Part of a small language model's weights: LayerNorm before each block, untied embeddings.
Each number is 128 + 24 x the weight over its row's rms, rounded and kept within 0 to 255. Layers, rows and columns count from 0. Numbers have three digits each. The size before them is the row's rms in percent of the matrix's.

# down: layer 6 MLP down (transposed), 768x128, rms 0.227, rows 673-725, columns 0-127
# up: layer 6 MLP up, 768x128, rms 0.225, rows 674-725, columns 0-127
down673 097:146105094132156104168169090146130117129085140112107180123116113115120106126127151105120127145095123113113114103153113121108090078106109126156158113092140121127128143160108088111085079160166187105095168115107119157128150175134151139141147122110126127141081100129088127142142187139142086154119097114157135115129129162149112146104121117136130126114143166121133158124121128146148164159126
up674 094:088131123112084110104106099097122128148156121133122103136136119127158152112119158103136071150114105135120120147097121105109140127098128139114117147112100104122135165087138090120154118136149132207128134114107130110140138161110126117134116162127163141143142157134137200137077124110125117096141087107099086145153184122114126085146127105118116163179147094176143115114148122123144129095145
down674 090:092124153128128166109154163135106155097112197152133121098109138088096110121120118098114092119145149136182111122114114139099103155141139154153144145134142172114195145122107120152140141138188137177123151137089100135135118128137119114150160118160087103112120144115103106136127101129115127132119120114107088141117166118129144124138118141133195157118145112072153172119153119131148124133154
up675 100:139103122165152093105166129131159100129081139134097101124146181092100122111111146098147118096139128116164128095108156098119161122185119108147089163145112138093107106132163097117151158120157112171127135132115119151127123139159129088155147136119171141181070126139101118116141129112099162096114102095115123142147139076163130136123153149162141140131123140124171114109115141139135112111105
down675 104:119149140170180117113151105126132128140097106125113133127111145107144122147127128079130112120100130143137157152144102136144086116145142148150127095156114113062123112177142075156150129128131156149125155148145082154136158096099192101122124090135128162085135159123131155151138134116108153116103132165153106129157140149106072134138103122105091113129171101159081093123129122113116126116143
up676 096:163157085144119119132158163184114127145147115098145101125137119127090148093132085120121165086159112147047094122132138158125112118134136168102128077119120119102122117098167105151134095132114180145176105145118100136142139136114156132107121107131101146112149112139128132155147143143127135126121143129108119186103145140127108086108112142118159145109135117159133127118079077111107118108104
down676 091:094147169159161098111085107114166152101159103124128136116113119143175139136153136137139125112138135094169149130165114140153121128097131069146157134095137144122122090117132144113111188127105099158082113105164118124109173085176128124131120101100141117140142130126112133129156134131092150125134094161149145121119156081097097133169149147081154101122161121117115129132140131088138134090121
up677 094:161102132106126143101135145104097105148117136147122121143153166114133131069117117119132132138154154147112096115113115145166157147121118157125170109099131110124149127118112092097138105151156103137086151116093108161100134142117050115132158126154150191170150130127129187166117120115136104135108110148097097120131147138131145152139138111126067132125101136140175091151146109147101152099148
down677 104:123151111129174151105107133112123132078137122136124161114163119105106143117108134107132127109061122188113128135144119110139125125175143139122161138136104115142121105130106113108150125132109102159145139088160127150140107120088148100132142161172130119118122143127155123063151110103147068165142124100120122120170152155109173090076140115112124080157126119125097146125127127155142152145181
up678 105:144157047117162153105083135090159119157110129142127113098103138080127137118159143106135124111137155130126133118103148126120121135117083135080110108105108141119128172133100125105128128180112123135121130116136126099153131159148147177103122097122133138108117095103081131108116127115101139156183118180102124163147117139124142150131126158128079117152145114186114105102115123113121169115167
down678 104:098123172127148137134110139126136118075160083161137153098125152087157131131121104168124125162120127087164085152139180175107115112100080137172123121146138112109115119148127121138110126142136149132097150164125155129119122086160167179102134159113157105124115139167106152122109103113136139130103141143108140129119161136112132103153122123099123126132128133150108165096070129082091119135166
up679 090:161143180136176108143155124133132093132132155133086103117097174121135131097136110085145129120100137157101107124046108131104126160162118139062127138173139123110123129106148099112153128150120139125131130127109108169146132109151129145176125122109107125143107106126103144098115154134129135142134105195091105114156132134151163111122149085135149124107111136118098138101100094148092119115100
down679 103:136118125176135141096117162107167150120084120122117152129123087089113121118144149136118138136088123110124122117130171120105107121192150121110132110143151100118168126122148106095179080105138125148157131139174111135143115142148099155150175132061111122133123165108113142106155139162162132130164122155103140099145126083150132150136162098144161130097137090139156131164162128103129145120152
up680 104:092134114100140133121105101105105152122140127128128158165134172067141137123127133156157180140135114123163112157130118126142178124135128135131164154150135130136108113110102132138161138130138086142086126090090147098119120093194138138137158157118152144126127143144104119129139160128100115185140075138095124117130165083097129093174140117139141120105111148124130111135111113117085168153080
down680 100:141121135122117151168122115120101140111144150187138146160127101136105142114151149097113166126111085143168156151138138133127132134103162065143133152106141148137140124141161141103144132133095102063113129141148146144127120122164093126100127067121135100111154088126140069125123120107142087138128113131134134165115135163066131097139142114121137146083151138123091115076147126105167136129153
up681 111:128102106160111168091126151078159128119165102141112140098146104102122138123148117105097113120102091132150129153159132108169141170154133114106202128163148131127077098083127141161114156128127132107154154118121117109119153099150157146117153131092130121106149144121098092119102137095150118157070107166124130150116132114123135118166112103126160132097114134146111137138134128156164112139069
down681 102:120092106101147159157152158130160145159128092125119099136151125107147125119206163137124155165137093123176116140175113125160176181149137107112181158161152127124113145135099133156116108118114128085126160119096091152131090134127112163098155105093133105136161121125118092133125135119115124133109120126154122150136159145127130133152124084133145160116107159093151142075127144131122128143106
up682 086:133102103124125151146053071128087129156127150143110139151183131099132142126135131145111110090098059104118169135131124110138135091107102119122136158117117160119165114120139133180128127139160137120096151163149130149122159118088105126151150089143173139143116125155116184127137164116126165181116121149114113122110122136145091134145131136153141115131162082116100135110145108111133147134106
down682 108:091114102163142185105113122165117152104165167155161131119145130050128161112123138145133124111132111111157142120161099153152078072146140115119146128108154146075150153133133116128141080101114124075135103128131105166131127123143122105100154147113109147082098140160114161145127104136137129108115116157182118101146114137098115137142139104162108112112148103120136110103113127164139136136110
up683 096:167124120154104168126133115097113153150129103104124169129160130127155123132159149133126127125122119091132123161106130109155122132145107126089107116107096189153160140123118112135143170156142140141123112145179128117132173142105127127135106115135189139092050106117128094118071104148188101155165125098082111109139100120101151130127124103164137122132153146084120146116127135111119108142119
down683 092:100140045114115127126100109099132099114173149130160141153117124142148146113184085149108144110151106143142085164115149109152083098156167162155142137124127108158125136126160095151130149144150146119157144104124134122133129129152109122122097139103087161107108122150138130119087089086134084124171136140090119145117098126120125167165143105122146094136126142131120119083142115145146101120159
up684 098:146155111108102155175129158138088113155129135124126125132134134108127143145145180123128102116112193160151132143128084120167139153146142124140154117090149086125121183124119128134130166117176126120171127136102131180115105184157114111126123128148137126099109118143116162101103129097133113134158079090082105106147122107111116134145115126108131125124152100148141164114084096115154164108166
down684 097:139140154160134137150137129100135136097087106163115102092094100151117113152107119113121187137130088104139127143113123069077126127141108112126136152153136147155161126106098116116089086116118096130169139143183127118138107116102105131111090065079139109133156160160135119144148107146141115138113130148173125134097147094096111138157128175115093121147102140123114147091130126165128125107126
up685 100:125147121113106097166119106141147162160156179137146164181096152114155171128148101083135130135097087101118123131150120149106128070123107122094096146116158139103111136126157137169111145173146103125071126165136125087151134134157132138129126123138120124109119161147110163167123118115109111108116103132110144133128157134140096100134106151153179130148114111101112163098124140118160128069117
down685 107:097132155139180092117072094147126116136128166147178134151095068114120168106095124126144144167112102110103132091116163159124126091134134124122127124085158121093128132157101083120129142104113146102161145087131124145159145094138104161122128136128139125133132163085150141094159115139122110164134141152165116081128143117119151122108164095100112125144152120127072104122134149114105116113130
up686 100:111160096109125109110083181080089116142156115113121080094152111134127098153147098157129132126128144131132128112106112110152108119158124138079140145151112153124088116170091104134125114112123131135121165136202149139157127127121130107146127114112096144142133155110087157131164097116120154115134150152158104106122168139142091129126088131123143172078061140126123157126161123116146142129122
down686 110:134156110105123093121104143157111062126128103125137153086107105100080128166132128142091137093117105138145119108095111123117118096114127125112173149134137096063122166180120106123129098164147153100091150131180110143120156152137174189117115082130132150168124151108120145114138089111108119114124155101121111128109145151121098109110134139132113123140143113151096171139114133123124146148104
up687 094:157156127149133098138096097142124116088110163155093125132117178126131133118120119113162127102113107105104124136124137109113123157149127184140126137134119120135146124118125125142164156146124160146161136145095164136099156127059107072078122156129116138099072132174153138155139151107088143102143135142119120123095111072104138119073134162158171101110116120132135133118139113138138120182131
down687 105:127116124178174127137102124156172107137133158144151128146126127163110125139131093140158095134096100113144122105135136139141139117151141125062150138114158111123153156127105131123125177137147132098120178090154111155112081141124092109117109139123136160146121126091144100112089092160102129158094070106147158079141091142122090160111171128115150143137111149151097123109123142122142145166150
up688 086:151166123160124153104139114113087121099124152174142138116117117120110130139156088151119130133147159114139076093140101117074140136164173130152083106137161133124151129160129110122170140125106124137098103121148147135151158121133149129095144130122099123103161121082170111169099168151122091137152106134096095118125068125126122158134143134139151101101089127103122072123136176124153136123143
down688 091:128157115144147115129169095107136145164115131136085153120102148124117122140139166132063165091079142106107137105089146104155130153160163141120104085118135105118169119131165138090149136133111125166110182130159121184154162116161145126101085138110109101162134139114111109146157118127103139121151157133110109132131163093100137089096146135109109105108152132112109117143103156121099140144154
up689 099:137118155093123132089133147108087104159089128107159136097092074154118127152126106148093089133132126125165126100153145086149153126142158118144153144131093134140162179099118087172160102131090146124144121111159135167201104140145122100132110151135154129122122152126089158095149111110153131092078151127165149103120125148115141117126169121153137134143135118133128135124131126151097089126113
down689 095:126147079144116129140162137135162139091136185121097140109167122141143162115109167148101155088109185133124108096133152149112104125108140142156155112138069080130115085123149160090105182142189141095114115117138123121091110163125110087136144118140116118129133110116106111144154144141171131089125145110128099125116120075133150096100124140115142115125137126122139148117131144109163162152129
up690 096:141166126115128127098158099160132129152153082114105137172081090149124130104140151130093155101085126104153116109170153137164114128151133143135125126144130142136112148142126140122102132138171124133161121127180126131098114126106116148117187145169135144108094134134121093118129164146135126138148135150179123156165129098160101166088160084138121103110122115137112159102152131125078117064138
down690 093:097127137165155091129130108157147162170129077131117190113113124125135095143141116095110110111143159144171126145132139177145116140118133124131134136154143106157118106129132161131102148155110137112130108111165118162162141167078128125108135063133133132122153131109168141073146158131130135129144126119125159108097135151112134083097147119122158159135095139145107186132120177093159117150152
up691 093:141148133090088140066136121140090140150164109130123143104111136146131125119132150113130133142157123111130090106130152125129155127165117147098163105117137127090151139126108089103113119140129114146141120167128106128069070138159144134130141186123156147120161122113104143147132170168167108129105098119116119133145151101085147147177112140111156104137139095091119089170113110122150079083138
down691 091:118118133113139165129127133149147135140118101133106128111122161153131131175118079127154138141134129143117160130148084159112150136147135144121085123163130087129134148171119116097171122111131115127085162133095157174112134126123154176111144151135099096146116125185118142154123114114083126178108076115089126164118133142160103140111109112135178178133128134104089168150142139126126100113172
up692 109:120113101160163148107129111151163146107117129096081157162115137108124133143067113128136168165130138091121107182129133159128161146119122141132117116164113117111156082116129101160110100137111104154154088124132095124094148149126184104116154120115106107143137142100097129153136133120137151175115127152142116085116096101150125141124140138182122162085103150141141089125151161147155099098139
down692 105:160120103102101115126126101154137087142134154118140090125140134109084135133132161150112142102150095128091100149126124141143137171152172137123135127102141147145161095144164122126117072121134066120153131163091132171086161106125178083092095117136146109130159101125163120101144134151109162134109185109109081125116103118125117123155119162110094128130137137116153150141107102092139136137131
up693 102:142133136080138140128145132121095129138138128126124150153114129110088098115099133142102080118152128106157139104126108096106157121132092132110107123083102155149129129111118144163164155131077190093120157156140114127136094100141151136109167116108135138116158105160143081103150138116144137140119141137173116161126151105124181116172146055101111121146156153109123143142132098111161157129169
down693 104:134116124110148103132100121121145093180165114114115150143147117153107092149127117115097141129093155140117139155140125158101108118116100107130132092162129131127171129170180138128194136136095134115151129173147134134054147125115134103119152106149156147146138104154142121081133116091123162151147095104098171086115124131149127113110152088095119083097130136146112150091157144123116154120118
up694 102:135133111136160141083143166142159140143118114081138131087108163103072093161126125158147077109156144097105139078139129138127140126148141077159107166126128149127120135116197126117098150111099163116102136164118084112106143145133092131131127164164125163105130145103142113149113133158162091106157133143076095127138151110124111154151136110112134107152136098115115095095117123119134130125121
down694 097:088142099117089125110137162121182170123146125117151145110123153123111119110135124131145139153129161137082152109098086096112092155091116141100133106134108113117130154151094100107158162118167138135121152103118129088126136110118130149132110138078115136161110057117128154178124114131108121152150108147112135159106105153157128151135109126168126181125124111109131117153150106137061089119156
up695 098:125118137141133128117136112138147159148127131109116182129129140120130113085111127159165117117141175117103094128107144097151146122116166120129125134117166122091082125110150160100068127174126133185173110093146156105090132104169171147153116100123147139157145101124130127157075149154137136128150090131159079103114115132113133155174180092146126143137123126133144123092124141160137119111132
down695 100:145108129090168165166172079139131118142156137094143143119117082173118144139116137121131120127108163154111092156114123115109132100170107152134161122122100147139117143116113136115117098124173140140124123154120106143127141123104062056154067105124175121136119092106134118145144104162107162112122100121125135154146131100126144085142173148146127169143132110096130114128140125133144167154127
up696 095:114130102152099097151134089077103150122161145128122145123165124133110121111125056109117141131118159132164126107144098132138163140159119148122103125149174108118127124130135104136143106118133142105117133124124126107122134106157160104129156102094077113114128110116121083109115179150119179082105165112161087157116096110179141118163107100071111128115122112133139117109156138099080126129159
down696 088:115156118105123131126098125145173140109121122132134128104116106138124126122113174121124125136105087115121104117127154111109149100103170104100155136134167157122135099143137189122097136104099156115117112162124115145145125135121099162094148165147139167111101146120153172097135154093120124102102159171151141104137145148106190140113144089109107153093098160091094123093148108160093157166156
up697 099:152146128154121102111122130143163128136082159095119143158092076134146120136112142154127110090111098122135135155139135102104133124179111126104113139097114134130132117114138122120092150159136067131138091116112105138108137113128121105100159101101184170128115131119146198152106166113122109115098093161129105123148143133132130091093154175097156185112104106145105142116128144137129084102138
down697 089:093110133136147146107119116152164118108134150134118130102154137128112085122103146156104104100143111110131167137162088137117106096173095125097157139103103131089145134103184107149125133117118095168120076121150113155086089128150127124120092121108195116122170139122144138087129168107100134114108118150113131153098088112134127122123119143115121164108146142111144148157164191136149101142131
up698 089:130123122143137117123109160113148111115118086121102133112155133125164143143115163132126166144075128071131116092120136160143130124118113157146109155128115116080121131144143105088098093128169148148165107183120162101169154091112133129135110148121175127084122103152125141112112108110095111111168133154106155165124165079146120137162133163155178125123113136110158113123145122135177104131100
down698 088:101123135110122136108140140107153097147170157134125139105149116136127124166117107167106123120151135166149129196133087129086152131146154133102131135093158158125157151147124166131141121125117116091103119072142106118090139096120145145117157145098119093140105113153086110120148094109132146165083128106143120096103162151179095137104135135121096167164137124106095111189131127146134139101145
up699 110:132151156102068135178153100105092132145126178110142117134087136145119131102093137166093097120114161139062120112117142147141146102116136134110115169116105130130158145135167097132163147110077096131110112129138138148142125107129112099114127128098101153099134143084094165132166106169134130158100122146131122145151146116145178073110125107100165123102141127132122109107139152105141151112123
down699 109:121157114134124117082143109148147105111135146143151188128117099127107118100139129112151120118152138146130136108144095113153156117121146155116140141152074131097109156100098103088134137107128151096088127089137171109140137136152161133139178087122119135086141089123114129107186134140158153139105151102140118113130179099161083148110087128134117145160129166143114116173141142118180129112163
up700 099:164130134126141085088094159168130134134107133128129130148112103164131146154148107159134136137135093111119136110124125129110170145079137084115153132070113075112115191121118148129132116132122178132130127115175164136180150107166158113092127104123132108145085088130155169142138164165139149102117152112106148133153147135122137152103103146136172103113115131131124116136112106131156109175123
down700 100:178110097090092121122126096155114098113118137111138133099136094161141153121112131141145112108157114164144093092148095158182154150135182121133092146114160118137132125185138150116061103171099104139157147128127138114153093111132111104172127130146148151127131161104149142115125133148097110154163092102118145164136139114114138098110132103175120137149117132113138088137144169140107123125147
up701 094:097139146118132117152130100131109144124126133116139122157118093111132149172154143106126115137092133121139089123120135134124099182107166137132181133131084083105134122138104106173080078097113093150180112158107088103069167178131118110126122152134162089129118145142120125140157104135138125119112135135123156120150165096156106111129156163089146104136115111145089163132147127116141147163119
down701 090:126080096110081143124155135144112116128134104139158088153117149157187128084112105134105125137133082083132120142153090121114145132111116157110125137116117187092129140105122183131124104118121130114156129096125139153137148122122145200124118105150124133164091143153139185137118124102140114107176151163125127148124126094137134188126134099107089141134138098114112110128163142096129125106140
up702 098:185144150170133140142137131106166145102123101150147134087114108086167152157116147160136142166112099128139096132151135135101108105146112120154128157144116132098097116115117152101155076149097146138115113152146106152090121061124134104132129127101132096112153137142074112112135104138171118157144134090159119133145154079105102156120148127100151137127095195137156134145113112117132140136149
down702 108:150067160102114137096117122120114123147157127119150104104113152121092137123106112099158139130127138101147059131097119120123125078095097108096125098105116138084124142122141108126096195097140149188107182113108135113107141120120148122119139171136117130144130153109159087119139081110175134097146128103156134121140145091131083111126111155141110143159125117104124124155089154140121125132127
up703 090:136153127129118156142115103142156090104131095108175105155137100106169173092111097077112145139128141139161151140100130106166162090116120084170113180170119114132149103097096112115133158137113129148142134117138145117131124073135120087100158103129166150150122135102133117122139159089102150129103128146139134091122102146139149159120141158119117134109073103142129137154146097172128129102150
down703 092:147156109143121103114138098146132113159179176131105104124167177104147132126158124144134113111112087090116112152114083153069117130118139175187088119146145076176141137132095142187152125129114149153124112109105110152114111149137131120106121116120129132147102094150152161125108139131095112139123175156107131110152111144118140132147128138108139181146116155139141152148110131113119081146144
up704 098:158115101122139171128120113157115127131144189135153138112107129132136138124100085204084149130097159143146127122106091120082108116113128122104117131136097130127142142117135141124136113112118064119145144124103113131117103112118104106133129103132109160153130121105123125127141065166171113117122081113121098140161167149101083154128144124152141162108088111127160141099134087108105178161135
down704 094:118093085100159114129130124174143108117095100112107143087148120185115114144113128143122157149165136097134149154091121145132128136151128123138114142138137119103129140136192103134133083134139157136078131085152127168111127157135133175161112113169151106094132140136106154115114164097107092150147107172121138094122159124161165136151111165111151148127147115085121109156162138131108153133164
up705 092:132124148155122093071150147147132122146099111115130138157154120137160119146106182153130122123112117117100112111064141102129157159104130120123148160157082119111097125153164147133130104100109092085147140140110106144149157167165116116151140100106124155141087167115119115118102133091127110129124123124150096119149106142114125151125130112135087157139138148128086146078104148191104160083156
down705 097:116120149099115134082147140095107107164168132122150106130111128129143098136119115153139104173134126111107175130140101141069143127133136120142124125105110136155135140187114111159091132152099111080101126138117144135170087121073109093119130104119098121109161152162130126170129088118088172115156133139143081109130132149159117178109157102165156109139131153128142114153150144129155108100124
up706 110:103140158135071127099121172152132104132110142149152126094140114129143144157094196106116151136098147134148138130089142093100140121157104130157124159110091130139160130101095115130143116110141121149110106156171104125165134102140120131099122106112137133111094170124160153163172131149109143159056154139146130135124109145124126115158090104113165132144134106128150124170166093111150093141150
down706 099:158066127128150137157125112102154114144122144122123132106100125117105155076157099163121156124149171107144118127116122130151119127088130102101129106150125113096145125147127110165066173157143180123152163118162137126113104088110152112204104107123111145115093087111129138117135117123110162090138132119101090127127139129124105127091126083099120128121141115100132108128151167133119171096141
up707 101:148153125098100084145059112124124115175135123136095145109118109119138099118133121126125124159107154094121157101121140139126124119117098140133121121157071147103090156155110080153129139156164163127173117132188139181106143089120121095142158141182157145108112123106107107159171093106157146136098138117150159139153119162135098111132112148117129122113156116130151127115115090112132133131158
down707 103:151174135107125119162105145137113157094163090141159126126144112137136112131080117141140115164090181124143098161152126131126091120121111144124156103134137085126115123149124115180180092128066138112087171123125110139129140105137153128138166141148125098145122112176110136174133137133112110184091143090149110107125126131137112170096146120135120115118185131133154125114147108127130158095112
up708 103:103141131098121149093145086112135098113161162182138145164127134106176144119111085187119124118113124081153132137133138145147124152101100104166105142114153147111144121163131118130132107140142121117117123150099115110127105125102176193119127145128136124163110137145129114103102116146102110165108168159136153088139117166104161142133127113159126091163132132119132131159092104148124147111055
down708 107:108130159104151125185120162122106102122110101139121115134115125148103122132129178132122114104120130158180101137148171088088140141120120170117169154148109164151151136132157165124102149135135117118128122119116125088135121118126139142153131150103094119151111115130149170125064157101147071096131139146176143099121117170082138144134148136171113128142132138124179123075172103131119131134128
up709 109:112149133125140140105134113155204158120126149108104102159168080114109121152131115099129107134129083111093113123088135168111120116157098160099148098140109141176090076128154094132083077162169128112140123136153123134117138139115144147131140154143151142171143131131143133136127108143145134138129127104151110099150110125120133164129122084105142109122143134120190097111192117146134145105129
down709 100:155141145099161141137113074152118127070128145086117160103128113075152125127144133163095116125137148130102122146132109105132169122108106124180143111116121139087114151145090138116112143079126166095138084095122186160148132122143113117145131111142160165115125112153104128095102150121109134139148135131115058160112129113119149118105177147154097142147143135103122144166137145097134105114098
up710 096:152131151138130129097105168134128153083141121106094123091151138121116164169111145114159133081140119106131112122135112118118106130133182142129124152132113110085090131108162080133125101083103156147136145129126168154132112152070134124160107130132099096164139124130111148120169145141164121111154133111153138114150139140096147152155128133101138111114098099185108133099115148202100117142162
down710 102:114140154162136102164110098139071101095143129181133123132140138177130184167155152127138127108127104100125119077102100124132156105153124137128138090124135140122104149130097117102154150123134112081162183151135135150177142132106105101148133130125089126123100156160159078145119163121131122123156133108117142119129155129121156117133155173140119121124092144173152137082122131170124127125159
up711 116:195142102151094159156111131141090124136127163142126112179138120094197118116174138115118155130123098106119144143122101134085132126119088089154143138105144133135115152143127141080140121098141115118125109138173148152128117138073133123130142155203151101137128098167097126124133139161075125111125125120119131136125114152115159127120179105097151110144138125128127096108114114114138101109164
down711 133:152100091125147105185093160138171136156106154101144123115108125153147137131104145179132119127107085134144150092147123097126153118150156110104133146107103065168098162149138135120164124140082152121122104155127154098160169093122134098151147156118140128145132125125137131137160098147146110185099118114140125128138109111152130131095121144099107133139160136170138130106102078136170150150155
up712 099:153176136129153140103130123124093102157133110157151118109129121096121124090134121143119134141095145173123186129115079121126136106163112172136108125097155100085152116126130160119137102151175093093138141124152098110092121138110135132134116142093094127132131102104071113153114107118114153144160097113178108082143139169164115161136158132135098175161131095123115111105129155128119122164120
down712 106:158145124134129111101118166121090139092103151143110143103104122163094090094145102078112122094114080146118121136107147135127142092155154135120103114146112159146114102133101147122166131092138167086157105105146115146146165110147140150120080130133140092149155121154114158106152077106150138124126133142147146103151133102140116166177146158141088148130179105153115114135157158117106135170148
up713 094:175081117106109163151138153099150129142139117076095133110104132113170117121119154140131141112173145091129108114130120104125148140181112098131140138181116101110138073096134098106137133112152162166100112162139140160120134108153142138162135078118109106119119175135131163141144111117105193134149118144120085102131099164143108133160158140127139115147155116113088123139139102119151132100105
down713 097:172095105078127156126131139137106104127144096140154124125111169075146137149101088148153163109138113082139111100163154129122115109132153166112147138093151091104124116155095127129121117103103139128121136078105124135128102154131126092144116161175155132127148133123159172135114131141145146141143169118119162118159141134176155152131087116159105121131148140140165119114125126076154133069094
up714 092:145123160138157100136081197120114137141150133114146119125117176143128155131149150068118118170119125141107113077110171115128117135153102103116124095129137116117081123094106113159162105149094087112132148132147105096130166152080117122130129142113117094129148151111139147136126145142145146163167124143103120110130155122129180119140132123129085146086120139127172137074108112093148143154099
down714 095:137109129117128146159150098109141170148154097145123103117090109114150048152158108142126108133142146127108179162142150117146123119147092163126119102148163110129131149097172141124103099112114126097154075120170116094123090140127133127126115156111125142096160104087158134122093105146104126146095131145129088168137096138116102130124123174137134154125115088088134144107129168147173129129115
up715 103:110163152077136148136103129099130074111128130139107105098110143148120155157120172112126107108155120162100110085156171136166102153121157189124142139095110104129148128125150112089116142131127156116100132145171131135113160128155130101119145079124163140105096148145131128126123134137140129116174143125146139168148150135139163083116151142136143155129058145130102123110111121105126116104066
down715 103:088114141139161108133105110122134135134150087096123093085129122148089115104106170114132149147121088096109061129141113170141099113138177112087107151145136154141113111116126107097111108125131163137144124165127117137139122148086105145128118075146172105130113107124132117051136119121132117110128143137142158109123175113082141134169131108123123144129109131159103092108151140100100092103149
up716 093:121141144139123085147107085155118129111163152103069158095136104095115134150128148096131147092112120149088141121116130130103126125153115125162135139141130138106175130081142094136119168125091143130168141154150125170127127133140114145142127125153087157090120151097124158091188135184101111126120134182139140089130083161160124121115130120130147117083146138104142113131091144124093096126128
down716 093:113121156180149119144131141137100149121130146127112110127126096132119091145173135098131104140112123115156119128127097186137130102117115159099139181143187118121127123113135141144125175126142132140155116139126114140110156098084127132137135112171129158148085158126093096171135152149091163099094109095159142126159129116171112082103132114103136122102135093168150085109099141143096101156103
up717 103:148183143128148161136103124144113128152121145154105133113121124095137132101141100118125141149127108172127147092148138150111151122089143132129124135122129093125099095097099101119047141112144141101164109126131066128105119120152118115136152111155122125150178111129111117095139090163066173122095147123125163148140121070088108122143147130119164116159151117171117131115131172141140099136133
down717 093:142137121126127157122133130162106119140125153111151132153167150144126134099153134131130128097134104094095137123151108131161100130123109122120157133122143126115115091129122153121080108112131156165113133153125125087117093107136097111112141068152172121170173143172119114120123098132181196127174120099121117112110172118084125118159087106141108094158157094101134150186098121132154131136126
up718 099:157126109100142140100118135178105077095124153124156149109120149116151125113110087133147137107124118169166117104123116095124150134091165153089170139125131123103115128134087147173165088101109152122118120132133114104152100143107146086176145182128122065119143136117101154127120150134111101139086139169131113148113135144158092144120132120177089146124164107153109151139125130128123101160130
down718 095:110136099131130094133154131112162132132075101135144136079173153136155094148127132142124138132128141105113134150115082116101111139137096136102099161132109176155085138098167146112123136125160145104129165103098118141151135118133163155074096124096128176145110157125075138081163137152120122168126137120119145107090178090164148099146139142129126092141146127097111115126114124098115117107151
up719 093:137127136128097165144110105136151129113104111129142098150119087124179143125117164160123121166104123104157101155096107122163124108086144080117102081155107119142129157166074150098129138136122138118111124113127148127123088166082142098159156099100138144134121126116100146156130154133103144131077130127110114136126161121146115164149153106130130096171123111189130191143126151125159161119129
down719 089:107144133126068105124131176178084143093181156090122114094098150084128119129124137131149120138147115150139144134137116098126143137156117170125089139147172097192129115138143096162115114135112124144124130125143135165142118126110185118133131100152120138134136177161162101117167154160120075165144099127103137149111131127142108164101138108121134091118125097128123124178143116131102121124135
up720 096:187097137138141140128116132162111109095134105170160120090138097093111108134148141158065160145114127083109175115147122103118139130130131131143082130107132134100136152121121097108118124184127105149100128148123145104182154104116118131151106133150145155135133129102103156116144119116151127121092130136119122130099133105105133132102172115182110121095142174135193093161126152153143107098117
down720 098:148078121146128106125122161152157139135153152107102127151103092148121132135117134049072150150141109108154106122135146167109084135113127128125130112081142175114120122122127146130187186156122117122141111127116075120119119144107144129116106125101117147108111125119133134103134129146129115126146144159098154128116125100120090175079118203155125131115167132110111097111098112110152135154131
up721 103:154103131177084115111134155113107154117114148094202117116120129139174120138125127136107087130112173102138146115106093112127114149132118148127138171115116108112131107104099181163104121109153152132133123130093068158183111130091062108106146118148113150148167147098126147126153140103146164120123137157126115152143147117149118075105138129133144139119115134133161089143110108133095128134124
down721 107:151158159123084124141140110150104105123143131151104150103126112110120102134081106155093115100105084125179152145114136122088150114130151157172097146142138165160136093137109144131096131140137150147092115130077147145145109124145167123126118106123127106114190116161132135124112150117167111157102124171146143087139150091128137093156144108103168112125174122107118147132097151110158080145143
up722 099:141127121122128137126154137130073181101178118115162146141142131128155130110134146084174121114124123123194143121145070117091145147136139122123140128092093091125136168112156161085101121120125090142160109136127103159173166111155140083108127102130094088114129104131124103119149113165117125139097110132146130108097131128143128154131138141123105109110150168139130136115160063144145084129132
down722 097:089121115132089113141151118109166127140123123148086156127151132180098116131127164090132126141110109187171119145132165074150157112127152131114150142126114138148107089117130104117101089105128123131094115098091089173106117118121161139151098133145138098142117136110111096163087149110134104138115107128119144112128149091120137120126101095111160121137159100178127167119161123184080133123115
up723 100:095141116111140124118123142179102088104140108154128097143099124128097122145123138118174092132058144106111144119124164120125125142096154097096129130105137097100124168151114116095136160110151114134161127158151135171172137153145090150146139128140140124134155135123157166126113145146093140121096160147132149089096157143131130108099162088171106161076139130167159109112120118097163143111115
down723 100:098109126139142156128131132176127116148110128135141120134123163188108072123123119134131144112115117121121068145137122142111129164119141123073153168104106121151181142170140127148163125130115137144172145132100117134120153110114118156112122140137083147158137119088178100097074094116115118106083126149124135073116117125126143125135156141125107094056126156150133130142098123117122129085115
up724 093:134133111081158101089139169143111160167118148120095099135135132134091137092124094149133121109177154155109108121124091128115131111123082142118110091154125102125123165105131159125154102107149107080107142156148153142132139141102124143122158144119096128109091098148157096126114144125118115122146150141115142122111113139114147149071165159146175145134144146139137144163094139088179059129131
down724 093:117078128112112104116143111121124141149092108139127096138162200099101148083166131134115134113136151128116122076128114135134127130142116119090071116122199179113110115139100109136126130124140116072131078154146131089133143124109134148106177109140122174101157060116119124134134112179095149148125120110126117139123139120130139136152123136130101137108134102131176132159137114123142118147149
up725 098:137152119163094114102168147173132136130124112090093132162140120144094138091120122144141167148090132101089126095169153119125096133129124170153154073127087152124140094104125150172102117134110132160120099161150120157110121142147099132120142109124100112143151108128097086132137178129145134133102076095161130080136143137107125173133159128138138123164126144136111114164136133166119118085137
down725 095:103083161160146126141144166104100118155094125171122161124094135109099130107155157134121118099114133147107110182128133121166110137170166145114093134096106115158130109141121145111096158122120120091136134145130109143129121152101159131184124090131141118079130129114145134149144098108137101174112136114091128114146123152157091143141145100135168141127144182092141139129125051134148160138138